Weights of a small GPT-style language model, trained from scratch on English Wikipedia: vocabulary 2048, 6.57M parameters.
Each number is 128 + 24 x the weight over its row's rms, rounded and kept within 0 to 255. Layers, rows and columns count from 0. Numbers have three digits each. The size before them is the row's rms in percent of the matrix's.

# layer 5 MLP up, 896x224, rms 0.238, rows 303-424, columns 112-167
108:122129104110117120140116125111134121124153096149139138146102163141098160161132156116177139129093142088126161177133095099112091089150168158123144089131140101140114156109
097:147137158110149125146110109123150118147153105133122133124096086103095108137095167117103132078137128102195157106118109090146140124132088103114138138142098103152155167105
087:112143093161107095153135096138134128085165130064153126143182145064109119114150126128131108141100153141155134144094163119096087152145154122145137081127086119151119141124
105:176148063126104131087090154117108129145132123102127129181104124081128119143090132161131096139145132086127115111123081143131129102125144158137134107130075142097127118139
092:159107105111140134116114126091151143104126068119115121101130111100137193127109112145140118145161111116114143119116160131150147099128120139121118123178150129094155149064
098:091108093164108125130088138127133100159092141168125146178135137096120117152120190132132158139137092102132107137118158196108111112130114132144104166147168136105106131122
098:170084144126119147124119106118111131156111133111104134137132140177143130167141084130128113142125158125113108168137110126126120129102119144098087127115199100117112174173
097:165138180109142165104182160130164163139136147141134081086151180140123126147133120160145095101152162127145142154108112080100110102138086149109158117127150179086181131130
098:135132166128131102133145169105126138080148155100133151079131117144134070154096167115123145092125130121122094124084111129157159173136173131114098122137109079084147133170
101:158163152139176108144132162128137125139125190076145060155111110133115143124087123140135146141139128116162150114161134102157117096152140112114171110120086161117139099177
098:125119098113080118126143119138152143117126153132081108107134154152116092138137123140163135114150082165126112150139167126138137136130105123111142133125089104112120122092
134:143150090155118118162121156122118174141126170135120148119158159089175150098150114160107120121115133142141133127174124097136126152128144157180169116134156125114096133154
093:091125139137141105138189142097146059113090127165197124120135110085110125134179123117126118167128106120147140123105113128128125076140104130137154140116146094174140139126
099:111188124144138145117135155092109118170149091152064086128147161104143130128147137101113150103127120113142139117115177105113097135128174129065141103133147167153116139113
104:154160171084106114145137133107124135122127142119093140098118133136120126142140121141123144117130157147161097122107168155166128116160125100119164154125157135138165146101
103:140155097155153123116128123099133109121122118102140102113130158115150126126108111151141157146107144127126149097131101081117134134138123088135122156135091145135115120129
107:126140134133126117172107143091153127095198096118151186124124094132129126135115101169145114157142141119103131123139154106150131105141115149159155111153135129102126138155
104:113095130131147102136134107148158095116099129131084160132096113123116113126122160145162105122138150120128155142137146134150106127180170129144160119149123139132138109108
083:103140138101125091099093099150121093148116136085119118109112124112118146093130136114165119127105130138089158120117159103155161151151171109186149128100106153125109093146
099:098148124117094132126144086143146131161085149178096137125130156169086115097105118142135124136147102155133140129129110155089153134129156115138074125117115117151152137110
094:116212163126120178126106158135122109136105146122127148127119120119110104157090136145130149160134148140108113131096132120134109124125103133148144090110106109148140178122
100:114069179122142103127121153128145105107081105131091149114114170134154088124145102103141139130159113135134135139143157111175095116119106105118124133115128119163133129168
093:102108122116123127103134120136152137110126124120164161129131101151114152118127091103120119097115091119097131158137088155141127143135118139125118138120127116105157173106
104:142138144136105160128111137104072142124101163103138136138098168170110143097094133173164133177128144121110128126133162138116115130102115102128140137121136128111116112159
107:114117138099149124143142109142131081173092111121128149120119138135100069161128102129164104143151171173107129105130198132100123152149119118141124126149136149119104149133
091:128081143135145112135140160120131148111143122140131144113163160104090130140141127112153141107145130118146120101148126153096136138146133081105149147132135092145131118118
098:162144161148112129131170141121111118133120129121130127123111124136074147112107088129141168129135133158144121142117113179138099131166129159128147133106126139165142151103
091:098128128161170139109149152134105155180143147109101150083124078083134133084109140117104180121152131156162079145119136120124055132109158164146145129149129150090114111162
095:111179155079115145133115107125127121121124128117135131135101109112108147137155140152149174151168085167105118112124105141153089158096084147142118113126132113148120134162
097:150112174109156107114133125166136101139095085130152157162085128109110125141135137143094090117120157101128114101101135129062087117087153113081126167113171142086129113087
098:142135130109111083113142168158143102142102122093126164135110144143158126154077100155151141108117062161134165162169097142162171083147159102128131134124149167104116108117
100:118173128143094117120128122141120135157133157177080112088119118149179156149080128149152103154100073153156118147114090138136168118124147118111111103123131115127122160122
095:063099122142118119096158187121106115127100134083114096122140119131153150135157082130102128147122135168092170108149132159155108064135137106094106120115137122124127141125
105:097106105134138140160152107115099087132122150117079108158105088132137143132136152117148104195093113142154155182166135128115119104169120080080078128141104125103147125128
101:072125164139080122139150099164113148183114156152108101082118140093094113122107103145108118154144172093146145118106145109151111143150099116149135140123146126097135156156
102:136158150174114109114150119127137157098106125120142179160116132067080097128111116128107119125088134123104096126188161074114112135134112130108139138116138137117213147141
094:086143097139118145136115156177169069127099178154129147109081110100156167125148132107142129118114111163122121109149143136091133207149141131105165150120112133153114125140
098:119140174127116126145164147127142101109082112100153116142124136147120114101147194109136108166127135101099133123114140125080108146089171128153113127117121154184148136145
095:124131119105117171143126130099149174139147113153105088120080156120136104171141160139141168119150128098114147126071084165119141169173123113100150119129096145140102094167
106:129104149122122136122120116131147108099125123147136121136152102133111171104096181151139137095127110106124100137155139138144113136172157139121106084130141128130143109166
096:130124160101129086118183146118123150090158158090094112151112112104160128129128113120133132155188168141107157109142112114154144154140177161141143109156149118116077146142
095:096110079098130142142097162112113170093159104145168141131083123136107181132117177154131153093138122094153097101102153174152126132101127124121107142114134095106106123064
102:143149095163130149124125122120131108111135136173160126131095095113141146167103131130129109131138110130166124119185169140120104116137136112143153102145089137109136132160
103:146133104136123125151119156136145112165175135109150155136121144146134100124173181103139098116126116134136143152100137138122127133148132137108131078157093159173126093130
109:142184147154121108122162155100140147104186129111179109136156149111112119103096134130181135156123095096114150114143110117096121151150179107105133152145168160130080108117
099:123141160142151143140104101144105168141139126109131133125127147142135130097114170091132144145119109135144117173140128113136114120145184132146153151124168116092118099130
095:124150153117121120149114111169136111130119149102123126137107153176161115110095162096100139149142133181134139133177138114117117148107156140174147126116154135149121078169
102:110157125159167161130146117157144157150109129152122140096096095101098117107154113105165108113170155138121110107158137094130150138100131122097118120121083120142098151106
110:102132176096130149107140116112123127165141150159146144092171132088087165102134086122119123111151137149201134168128134122109127128146134105143094084136116144100128101065
091:173119130109139137143120162126173124106128100133151137109159145134144114100158146120144141125130149123148096107144130150082099090155127118095118152110152074122126148118
106:121163181102146096137116117132141110132124120179161138117111141125108108138115121111097150110120105127089146121133119113130139140083167131092144111165120151095103111105
104:160121130132142152162103126145157168105086082152140124100125119112146169116120128113151149138191148146144125105156121108130103121126123099106091143160172110127150100137
105:112118162153157102113126085139107176080131131103105136153133126121184168106154081110102131144137139139161172097114128137122109079100128128136089112136123156143158123095
095:153105145158146138133123118174122154153109146089084115124105112117146152129131152087182120134151136113100136129050102117139157127148132110116091114146161137135111134108
121:095154126169111133154120099126141137124157137100129107117113105071110107139104103161148121119128138126151122154088142090152110177139122119168097102130107130153102108166
097:131147140127106160137172120129100162096115152097094123111123126133168115131146147122101169195144060113131122118144151127155120148133150123154226092138133135069163129134
097:128115104101116099160137073114137146110199134109154098119125077151091102135121128131068166133155123115122139157122144127093142103148119163106137167140156141112156113125
091:127117157120129132129122125119130117136131138156111146134126105111141114157131126169114114162121122089141153123110133071130121096097140181098143133150115110106127186130
107:116137099150158102106119142094120128099093136098158133110134096179120138122135163097158101117138184183112100123160149163145144118122156167156119054144114126152123116146
097:147150138067146121119142117109145141135147138152133149080163125143093109121158118145143154115172133123126109145087147093133131159088143131158187132134146135136144072178
098:126139120098147150125171114112145142093144105128130135106123131121154101177166093077121126188156105128178125127132096176145119103125134109125140178154116129134084106142
102:139131125128109118164099134117126113121073097140115192145117111112111156139135101133115105099114106133100119076150161080115108122152142113141127124129114142110160127165
092:142125157091106108133101101139085163140139128108137132140119151159153134168053150130160159151079147131148094131134136135170140140130147175148109113110116122109133135177
089:099095100121134100104142119140100134143125110194171122077131152133128136141116108131133171141145141150150176158109126135128138108132107139144134142096128099098103108131
097:130119127128107116119133114125143153130177109120120147114154153132126152105171148103138119081154134138150120150110151141114140145143186118115140147126139121129170107102
092:123161120136123106147121137126103134113144173150163113134129144167140106097160105128095136117111180147101129154130148147141113105119137146103168135125125110132070141142
087:106169163152134138134106128105146104123082091139124134101146175143117092180129105142110092116143122161126128116175144111133084138114140143155127143094140107153136038154
095:126095120122150119104156154133144139117143111131101151118141123166136155143146103127104118129125167054124178099149135123108136132124141134140106131170168172124125126135
096:135118164138130128123155171126127141159094141117131149118112115122123107133107085128125115097131141122149157091076090148121135122104133123100175060119171140131098164138
101:119136091112165087081124144093150187105109124132131128170094153167138119123137116126123114128122122143116126177134158119156103133121089127130183110179131087113133144095
096:129099152136092090135103125112149151087125097129099127131154106125120115115094136124126121109182107132124078126177143133115059151126156136170150117147136161130127142115
099:138107065083122123219120122146156117116098141142098139152140112158144143116120134117135141111125112183129168114122171099150159131165120141135120141074108123106110136115
103:115094111093143076127153108141134122085111143120174157134151110120143136138139147155149188145115103153104155111116146121091113166178129125165107144165139143138137134139
101:122121109136173109127139149117108103154131165140119133113128150117149149120104136133144096118100136148130125153131151132131149157107104097099164115158117143144133083166
110:162150121165169108091116160168085118149137083132164131139112075140155112127115146114125128105130137131130147093108131090092140102111148169131161137116088161186133189137
100:145116136138135162137184123155140150117137164102132174123157156131117130136110150121109077124188130136147160145113136133130113137103123122129120108144105122085136109102
095:131121124104120101115181129144120143178098138129141178132132157132098096146114098138165104170121137109082127104140157113145111127134116118139111081157134097129152156113
102:108094152121154109088119137109113185131127147130125094101101133168106124127114151106157130126137109126136118076110106093127122116144139157100171145130106140131135140142
086:076140180160143151135109126178129105159094109107125115171162110141174096143150142147141129157132154061102147149148143129106133084104103136116131080055150130129097133129
106:175134080140177128154147146081122161155119127112148161164103145112120115131105136159132134137115141086142085115150138145089123143140162150141130119155113143122097137139
100:118122148117071129103112113175154110182135140145183086141133120142087101102121135146136170134135108061140119127097115125148122118139121132086169130110113142138120177123
091:077147156138104104117136125155146125132139195110114158140144162111100110139165123124149112107121152134139118142122162119121136142143132186170120145089152164107123107149
098:176112151134133065121126131169167113160063086100148142131121101104134149126108135094066099113144132112131114086152141158124104128125126089120117146132102190122118136123
105:142150175143102088102124179123154179177149122134128120136101158135124111155126097068111144138155120120114084140143072094087143183135136157092137139111154117118118144153
095:154112137145121129086142100150095102093118179157216132104108126118174144133100075137097113131133112120152146162107164173101138164146095141133087147156085147135143118104
098:153125080109156187144111086146118131114106106187112153152117128160142078147133143108178119133186113169110189147130095158114133114148133183098106114136159136100174176138
105:094112155161148126088114151127116140154150104122154155149152155118136125115159106102133104092176136104115119146130148115106100141144135160150102125145120085062153153119
107:121129135143128114129125124190159133129135135149115096078096142166079098147132163115096146160120109121133118162131106116079166102189160131130141165145138138100144097130
106:157133097132139126108142129139102132145098150134096146094141170123098148121094132117173116140141125125110164095109111155122144162145116150164109134130132067102094156107
108:120170139113125141118134125135155163146141124156105109112160113140126115135071135108105165115131120084115168096143176157105118150090125168129123166137112125092127122114
103:141130129121059053130127136088145135152110146096123129152124101130128158137124100137145170110130125109083136130133104137096124156145163124151141148162144113176131143161
094:146112113153150162135135135121087149122138115153150113138150103131131131074092146140130142143142119129137126155160104111165136142146146135139119144137083170104092089156
100:135139153118171157179158156122151113158139193116128113122083127183149095112131170134141131190122127155161111139144148067116144125097154117097108160136116131110129096137
094:152093130096120136125114141142081162148120106112099103089141146152113109130106110165134172135176098156169112100113163137110141167120140110142114137139145106148101095160
096:072159152078164062113162165130134137121088127113115133130121130077149153153150173163116151107155157136110145123119162116141159146140123148134170120137125118110107148143
088:128134113160118135112150122121139121118083178165143164130118151164129093140137133110136129139139114129160136138128128158116120099106106143104156137118130123145129161143
097:110152154134115121123110128089117109156128119125152095131110138124110139152090212104126114148136104133108137101140155166165109127159119180113102176111132080136106109105
107:115141148107143105133144134130159142122158135147139097169111130117174100143118136139146166115116113130163151112148131134119106107117152123102149112092088163117172175074
095:131113136094142092156098137177128134126115072075122140138098115131134112134115073146139122111120143123078117116139119141080143172114163148145157108127117140127148113161
092:189124187164106140180148136073148084106142124133154110092113122134161122144137049144146131145103154122097128126118131142148077164120135137128114107099133068122122120119
098:140125128122138127106149117107103111108118117136136092150103121106116205128117096098117141125123142133115130105136134158169170164178113156141138156141115129106161127173
093:124087154142118145110133127118071135133125129180155138162173164174108089125126127099104130123102158170138096152103147082153134122149142155111129143140125100129141108129
108:166157157117120094144135153134168135144089130125118136108099141126102149158127135102153153102184164105148148122115108086096114124135120106104161125096151116151115122096
100:129157126142155160157118097115151171155096104125154126118150162108172124099150110123095103103150149140126130119130104093144136153102118138076185137136124150091109088111
110:106136152121149158129145101061141144112150162086145160141140122149201101171132148074122124146079164153134086133118146101129154118120135124124094125161169115140105107149
096:142144196122181137165125147088116159128114158089131169150160124121137139140088071125144164119109170128164107145131144080138124131140158127144132152127122157102125175110
095:138105138125133079156089142119121110125085105102140156101158150152123136124120135146135139152146110137120120102143155105160083165115162163122113147145143139129096122133
094:127109167095120121126145130094145170168151133137151149154143140117141157146144128154125122131149086123145094104114185115136145101150104085138170112149140174146122151099
109:147126123156096163161140158122141153124084123142110157131135117114139145124125111117155126129162102153119173140124146124117186068083118151159109102137092078118115126156
090:118147162132100108140120092115141149207121157108097142177119140122082130128110110091138118119102083135146120146140097132161095147160111120155116129118135178084134100090
095:124140157096152120154139112098142113146102103087099157134171093123103122106122104123127140172130098156137101209120121178098107074092136147112137113172159124191149102158
095:158139138166104130137126127129123113157131083106116103139124157110128100077145111135132136143115155117072129129103119121088118148134097149071158133122110164156104087142
094:139114136120131142157110159095151141113127140178124082150105127122106127091195140115133140133129140110122124108117110149111137112125157142096115150136158105109119143110
096:130132173130142081133102120163175116086125159113132142113111092170099154168176140128097143124110158145139126181174177146160118123140127086155136131124095127138119136136
100:143092149122123157108109129109112153099143107135142144176118094115159125144103138117144120120142110136140159139120135123164137139120119124118163112122104137095098116133
101:188123139144128152138125121162180089153074095130115162129141132124139079121134134157134166106134111108138094110106160099124137118113135112131138101134153108164149147089
088:083149120166148138121139139113098126168144144133115100104143124136105193166132113122123130074166121073110136094159145126131138125151125107106111142135156080145119141126
103:139150107115091094151097122161172162164138117149142134176124116087160103149127170121144131127147132127109121129117106093125117120110158136077161105097136172117129158128
091:160170078142117154078100127111122129124148162107116148155111137108099079152137090109145129095136165082119147140133106129152121074192085172125113118150112082124130142146
099:135131086147141090110162094117145154133105129105139126129149131097167104126109093111139136116131151137145125133124153120144135107111130128066128093135132152093133145164
092:160090146124130114117134154157103122155110138109133141156110101119131142153121078140132139162120157117089121200122108144102094139138183156117100105130123120148088122097
095:110140098099138122140123148149164163103099101145125177125128143134128120126141102153099152135189149135122117153154067145143114111125120129139085137159100147105110096150
# layer 5 MLP down (transposed), 896x224, rms 0.244, rows 303-424, columns 112-167
110:127132133102116106107123126119142119171084098120091154130130096160163118158077132119149130089114121138131131153116099120095145138117141152117071113114141123125117085130
105:133123155117091132131105118104117126124129136143098136140127133139094161119129125113119160146093192083095120122134112133167134130171123129113139055146163096134126151112
091:095121154120158131135103151152136085120111140180105069134119158153126153176142151168159103152118141093105165132130125150129123160110123123119123156112168155149099129145
091:092127087159118114125148143130119108099132110131128142133134120123155145128130169081122122123126164137169107192145147136111131144089092131171119131118151132136122159128
086:166159127133075146116160182171119139170159136138128145102112143113080127120125147140120130100118117122145112133123097160110107114159149125142132126103133101126122095138
098:132124128154140172126119217157125106156174122133157158123110140146110135099171103161130109138162159148090139144111122135110095133146134149126133120117100101140137116099
101:162135070171134136153102144131129095089125112125153139138132139132140127120127121115117116148092103131112080126108112159141090121119114131128132115153064143127125151104
099:185134138150129123130129114075125115168134144135112116113139144131134109153079130163154160121111169107119115107096129141139096108134110140138092117152098100151175125118
096:117090189144107124091152131139171135113122118161085127150113102064127147128174098130117133180116131059138155076112139141102083122151135078204114131128154129134105124110
109:113108152125106109158110134155138116148110147140111118128130103133160123111146133104125144149107165098148108097112095114180141100118161110121120113125106085119131139173
103:160125134143156127084136129119096155111132147114105139058159114125135105076142179117117100123131127113140136138102090118124148100115157114108133106103068110079156167098
113:146134125111111125122090159127105119152164135156102131128154097136152126132159145109142111097088142139123121149145081167127137163104136147176110138117167118096110148170
101:125151162132105116165140135115080085132176143140175111121112118117136102170109128122143138132135131109148137153138131116121123138080087138106100149130154130188121126118
093:114104114133134131146122123121173147096156116101156152104124163152137133130102123135133106149072115103092130142131096143146114148145097134205154110139099136102123103120
108:116139137128172111141123143180156136119136125113148180147156134117180156120184138145106098111136106104096099143123106179066097162137128145167140112100109119160153162125
101:138146112134148151151150111144158159136155145118131116115147111104096127126132134180175141120128105145159188148158108168151150127151082123171136094107135190101144115118
107:163125109112153135103112103107094118153136072162162170123147131168114132124077139127127138160114143111141137126097109123141156121103087172108123140139118140122137103135
103:207109146116164119149140105129150121148138142179095155121127090119174094129087123147187112108136114130115143165157139117129137107184150123153151142125143139157110116094
088:148155179135125136136106132149152104114124155123130116120138131099129129175135117155137116127150139082099080159106075141166133097089123112050105093137101133160144139113
091:148153106111130126113139121128123098111137130076139161094107152129115171145145118120093131138130154083095125143144142162099098170124123095114149126136126111097105108142
083:112104123125133124110129074110143129115162099147143148164092128104134172153091115120137145139128125135111128112070122118090123098148149139073112088099156148108134191127
104:136163103118109149118141146156160138134125138139143146155122102113141129142152139132119153151140114131110137118134108142133103126136131175134073143120133083102117172133
094:120150137146168143143126117110158089170150115140138142118150144161152145152144142189104109157120210173135126088164139135154114088114140106145132119137106124178151124121
096:099131154099160173105153085130116104136129148116110110163126137117120128124167113101158140150123167139149111133159175142157102094150100144168113148122117099131110095129
085:123089141088133144149130107114094152130136141124170170075140148121140134088094127105156121145144134111107151096074157135134131107113107085119112142111113136153139157147
097:106098121099177115148133122107098102123104149154096101120165099129138168133136131205130117126092127112098126140136122128142117144081104129084110143129147125120112164172
095:162130137107145159106058118133140161153136138110091130131121146140097140153144132145142134075112120140141123122174097151158096170092134126132121120135133120154163126112
089:117144118099110129093124117150147155122136070123125146129140129137142106112117132136134116126133107147109143097123138129131177098152117135175118149133137104157107092142
089:111157137149138109153137140142116160120146148086113158164148102127118115139103102085122145136169142165091144169152125090063133136144101170168116118105115110156118189144
096:102156119132122133133147142162116107135144103118161146076161102124150164112112114145124122105159148117169093139103130145174140126132139106084082118118163105112094195098
106:155103140106172113132119120143126124143118107151107111098121068101184145136129106093133109094154144111149107102138114110150084101136106137146109142126145089145125124144
091:156110116131077152135121079088141112167136133162124107159162142117121129099141153148142120127077134146135109136117133142151124107128098117057151131162119123097145147131
101:179162171164122132143116137137147102156113126109137185147120182110120131138112128127105122136131075094146094119141085100156143139098087156065075134137141089114077083118
107:147100127154146141120090106137131122127089095165172147142119135208127119134120076116106088124139148171121135125137128153091120191152103112112117148155139129099112107144
088:105101159115133140107153134157140108115127113109137116127150116144164103167170135125103146141116096107126142101074109173146112101154094117149157126173145110119175181118
100:166121123112075141116181113137150143146084092131152108124147154130168123147118113124155146111137153200126128118087115126126169116146119135136082128137147116144132074107
099:149137158111151065153126159120111165125143158125137127081130124127115138162130122124126091140159129121126159140120102148115138149132089129133128153112151145097111118139
101:118142151121095114166157096108153151139164092138111129191139124108101108122130131176171113146126083106159080097162143138144138129135096083081110065137094103106068150094
096:154120098133148129141099168179095125100139133070116117119126142124158165129125100118110081105128092145181091115150150160142133130117141130123113162130110128137150108055
116:123122164178116118156146155156095127147113114131107147141171120143110153164153162189107140089117104114109117086136173143128129119106096100164111164107151133109146137133
082:110125154160157143167128092099133156105136162120131126096117103121121133117118126123116073132112169106096141107109131132162131146153129142149132101080118154134165117134
105:166119136149101135110093112113076134149149129093168107143166117138146102128123145088188129153133140106122099115133159111133117116135128116121148118168122131099120136139
104:119054144140174152059111102132127154088170135111188166150086162148124163152126114163117092110119141124089139140161130162112155119117123103133130099118139129139109140150
108:106161152151123125148144138132120132125125143114115157111127137161134146136101126122189128077119144126111145139130151103156191118136139131097201128123148111110123129099
101:092114127101089171141107133112105168135121135115113092124124118094175134162122111174138130151117165161177122119144125167115134123140148153132130095094088092115123127121
088:139138154094072149102114167137118112151160134117158123125127142085095157148118104162156143172105100129132170098116112132128133072117089121130130149168121116166128153136
098:141128124108117181158107140127131106148165138108164131145141174113133119162159118117103110096122084118153116149114149156098120138071167147141102137164144101141145069116
108:086140131104132108150113121141142138144187127139132137136119133135147118100130149133132091125142137136154103110134136084111139109112154130126122132146147120136131143146
108:109097124175109141187105143096147155145111120090117145138135139109106128116101090146145123171101121131097138092116114105121126154158109165126130187162127132137178170150
087:065157083095094170117156083123123150115119159105109086124114136139088073116107128144109090095165097108114188113136165101146105114119099147165135118083136137124133112109
094:153091139123156144159105102133132082141149141112100121157148143132173146142129148114099121126128122076126133124162147094093111117124086095133119138119159106083095125139
099:135168094094148110157094155141117098090120136143134087106139130081063150172123148141137166130132145123150140124106138098149094153098140144153156096144154158115155147126
104:125139144100166128089110140130065090137127140102118098110125116109111136175171100120149105128133121151117157141094073113104146127119141148133150127062122118136129141119
092:166153076111102165086128166118066124113140127135157103138116120135150093150146162135150120146125125116086102117129109121093112139128135133088098091138099149156173138121
125:166155138133117088143156146120078118125165164127125172136117139115135096136113123121156148106118117111163123147121083118168165153098113105129123100140126126146093109090
100:147113154146094132129144159157106134182130112155157128093141108103148102095116131128101106131109129108144154104101104159118140125111166114145137160103158140123111124073
097:108102138145144102137148165115168071120144196130101092100116152152160126111164104169109132116106130139108154162107129192115128160132129111139183136140116113151110152177
090:147156071134140095135125131172140139112093071097122109136139118141107101115106128107132119121135113122109138105131107161105153112144112090144115131146135122161143102064
110:103154115108147116134129104124145149110146112133148111139170128151093093086120155101133114136153089100167135136119114098128176144080137063174123143170147123142120141122
086:122100161134151148151151113135108125134116129131145130123118151106118104111132121097118105153099132136125142154146153106089088079132162124110139120173119079084111139103
096:122109164125103137144158099103152117111147135149153112075132129128128138119128134128113069120121136142129108120135133130099077133133130161186130116129160138130121143147
100:103170159100115142136113117146143128135169131115112166102110121146148131167080099173075113173140141120130117123120143080144128167151112171117159124137116166151124116084
098:113105143128126140144134111165130129189123138143163152147134119126100146149130134106105111174126157111098136135121116071149169112088091115158135125137111146125120150137
086:129108131159114111110142122138142139125112128093132100112131087080104145152100123137098127117128150101153112091125148134105104092137137112127127132093069187133152116125
104:115180073129166159114143121120171115109168167105112124134114129138120114141104168127123133137174127158115140116118122173108104113127080109160133124105113126126130128175
092:138138118154112118139132124107089111161091125137096115139151117111098117124141150170123154138145125100157122134120172146151129118133116109097114130099139145148120128136
087:168096124142077146115081124129131135125117190099160136115146130150127120174111162132157118104110140114142173108109119145177126099129129118106127134142152126149116085152
095:090132146121115085151154119156122088174101173115109136116124157104126128139106117135110117077081124148148135162138089150114107101133131123139177140089079150165141168122
099:127144176149187150147154139150131139091092099109186090137119130136143098128132159084083108110099126136161118168154102133129138114186119143126135181158108095146119095123
093:144141119145111151124100166161104135116108099124128157116149126123182093126113130107109179169133159120127103136139109123089125113162133164114125120101135149117150177128
091:116131147136126137073116142156101147150120129133103089125111127147127145105122117138116142138109144124110113126109132167165151130130150129106163121120139110139108141169
098:126179150129111151126134137129114129153179121142154148129164126138100153117165149124115127109100086087098153086090138110087117138127148125115112111147121119121131155090
097:116123072162157077127106137112108087087128126124142096117109109142166136161097122141145105113093131150162144160128142099132143164141159106132155174139111114129118086102
104:138130113142129092109116173106097102156130187150140158110152129162146139092146147158091156113079163143133164136161126109101150145082119158105124145136117097140072132140
102:099133143151129145116123178143162142163067135155098117147147134113124169115168106134094138138130111110082167122095136117128139127138120155196083161115142158127135148096
106:165116124082134155072107124089147094139149107145161128134145093115096155116152127082119139123135125099156116136080110114099150120158122090083161117131144129104097159132
097:058119157140163099113115146080060102138093094129120130128110107151149083135145130135082139141148127137110088141094121137185125100149080127114123114121140095146134128116
096:097136195152134093122087102128120092129099153147131165147138083119121136123130131111104133119157114136102125170137139127116118158157122107137110116148143124107136123163
084:147096108114092083110146131126119149143146097102167137076141122136106124091101110107144127138126130147146095140123115156150177149167096104131141142150140108107136159106
103:127134133118136114126102160107131097178143111162132097124150124166138080144140080118141147168154100107164146147109118125119112158111115141171103168165112144158150162192
104:145115101174120126111109133109151133112104119161129099127117173144175114086186076140101094090114133122127097154146151138088127158135104115151086167115171136114146120118
090:141122132120119105128104112134121140116139132128117128098119136141119138121080145130149095113124096105118153124085172090118104137090084098125127105136115145087117120129
103:102107115169109114129089162149117130127183165091189140116142146107132091128129058140131150108134140132089123112084168129113153125132108115099108156159100127092123158171
101:130111127136124144129161093153144145127173111145143164103132112149094114136117182145119145132128136168139093125140178143096168092112145075142117147120166140146114108139
103:121087144086146102137138084119116090153101162124129088116167131112110120061140153146129082123152132111116057163098142140093093124121129131135131111156115128135120151151
103:113124148139145156145090123121112148127074123176153164093139134122125096126118104121122160111104147170116127145147154100110128148157113117067114154123115142083125139187
114:113086117088151114150126151143164131136169153104083112084108124133168116123128128108128125120110112099134102094136106078132143129156124136122136154135090089111129153126
090:159138141131105115078122167151099106123137149152102117125133143133141103169154121151130142114146142104111141122132136108115073135135104106181136081190153164123123123150
098:157122119173128120132155144122142094102145160114123122146172113099148131134081117124129063120109138143100165126165130113145146151105136107152171138126118115109145130168
110:118083117091126158091118097148147166166069111146120127125097144152117107134114096122150170046095107137119162166104131122150118154110111101106136111112157127120140154138
101:145140166074109128147163126148107119145136140157075100111147135139124140106160126076140125119156122112151142171150111150134134110086118128153135113107114133091094150109
096:139139121149151070113073141104118171118139120113099136121114108131149149130098085142105122135130096112167149114147124133119096101151115154154122099138139108147143145084
103:123112130102139180115087155112138125071107140123124118092116126134140118101122129102099100123117173178109115149140130084184155071122134098093124085151161143117123132153
094:155142169145144156160107104112148105070114122113107110102136149139167138130116123119136142115077166129179122119131164121150138136132156164196136124108110186145096137139
092:159138094094121175097142116141083124145127098096145094130182102161136062149140123116108156091077154150115119121176120100129164142101120134154162136151137107119117152084
091:116170159101155110106103125155144148139126126085108106093120153137140112131118142104129113146128139110125157160085109132113130187104143103143125176130088099096113117126
096:094148114144137104078164107119100102141091148113114124115147128067146107112144141142139141135148094141154100122120139139140161133101118134085137134113159110131132128132
107:137110169107135140118163116158139111105107137124135111141182107113084145142128127139117122141121130142111102120089152167136131140148117154144150170141092135121148087101
103:087089143137116115117143163166103148106097136139181144102126108152098130163102121133094159131113134113150124160135126115129139115140139154113147121146139147145119122177
098:117132122154109144104117135174109118117167182146107137132119136147126144135112148149092122132144172129126125112109141124152146157110125116141104147134143094170118109151
105:156116120173164128117174095100148098148148087116161120135092128120105152151121079147173146124146140151109124098097143132117129149122123107091133132160141134073138083103
108:158109151124126142113177101151139126138151135137160154108174115135135168119124145153147122097124158130106168146121166134100109116109147112125111117140083152111132108146
107:116105130147124093104133151127144129114134102133089145112106136102132135109173119138094127073156133131178113122153122095128128159128099120134135118087171133136137126131
100:144141117123109117136111110131125131137072126140083087128126124127118136159120142117107124152118125133124143119117071109138181114130185130095138120149106127146105152139
104:147138141180165076140100145135106141120109150165103151096153124079188115128115147106132130099099147081124148118102115142159139125076132119133114162135155147130119173151
091:121128111123141171124151134130128083106080156160149126108120082126127089133142138114190139153121116093085133102135127153104086156132131105151101130141074118127147181088
089:116173138108127118137071098134123126129133137118140141151098105079161082137160126099150114151152099117106124136174123136149173101143128103132113111110110143132134138126
086:134161107149115134167161125103136158103106096105134135115146154121124098152160115129100093139127127137157094119119131118148178129121140149152133145162162108169169120181
108:099128144141148112163096128128137131131124096143140149162120146136173142107099150083127133164103147078084108103144120153118165126109110182093098139115111142149139135140
086:146140119115201123120134110114098133127101138133152086113119126087124107156129115160119118132140142102095116142113114113125141147108145171118111110110174141143131173165
092:119153068134086130107141152096159138137126122153090137100137113158124114121149118149108140071087169097126133093129132137142070170138114102156163094167122124153111171109
090:156146126141071119134117134150102166105151150132122148152143107113119094172106137141153153189163084144134146167117165108143086110144122081148127124127125126112170107125
082:146135150129150081089134095087084109141109116087081172119132102137178121140095131132122104168123104140138122142150141052094117082135120133178133095132111137155115178132
094:117169153173137125105141106175110136140098097142083080105126120134124151111122098110135136126145137137109115079100149147119106134104141140143135100113142125181114146107
095:180131107163130126137135159156125116152139121116111140157129092107105142123160095140127133135094137127144126108168107088126176136156123106178117115098128143120147111148
111:148106089135129124103089132118159090125111115115159144086083138072145108138162155118152136131093161161131116131123136157157135146134122146129119137119093141122110076114
093:156126108134131127163102134078162152129124094154099116137110114120140111100111137177157119120115088132143127150111135093123093118109124148118138147147117149141162189139
094:123130089099112131114122115098127121113134131106112173071125157152107156119131150142121142128159147138168119096130097124119147135126137113103160156152112108126111105122
110:117149162109114133114124145142138123126127161120114138177082129151121144110105147145101145149103118114098121150100106146111082119107099175172111148135146146144119166151
100:141179117155141120133143128105057096109104188144151137093160116115088095136136097150112142123104113119107092137107133120132122135127140100096100101151134117140127121144
094:090147126144144153109105158114138131138160104161132118125133142114145091175130155103093136127128137129172134114156075145125140134143093112149080126119116130134115089154
106:132109162179121131144108168153149135114110142110112166108158173126098091135116102127144100099110115131144118108099099165162121147147136111130125136144111100113100120114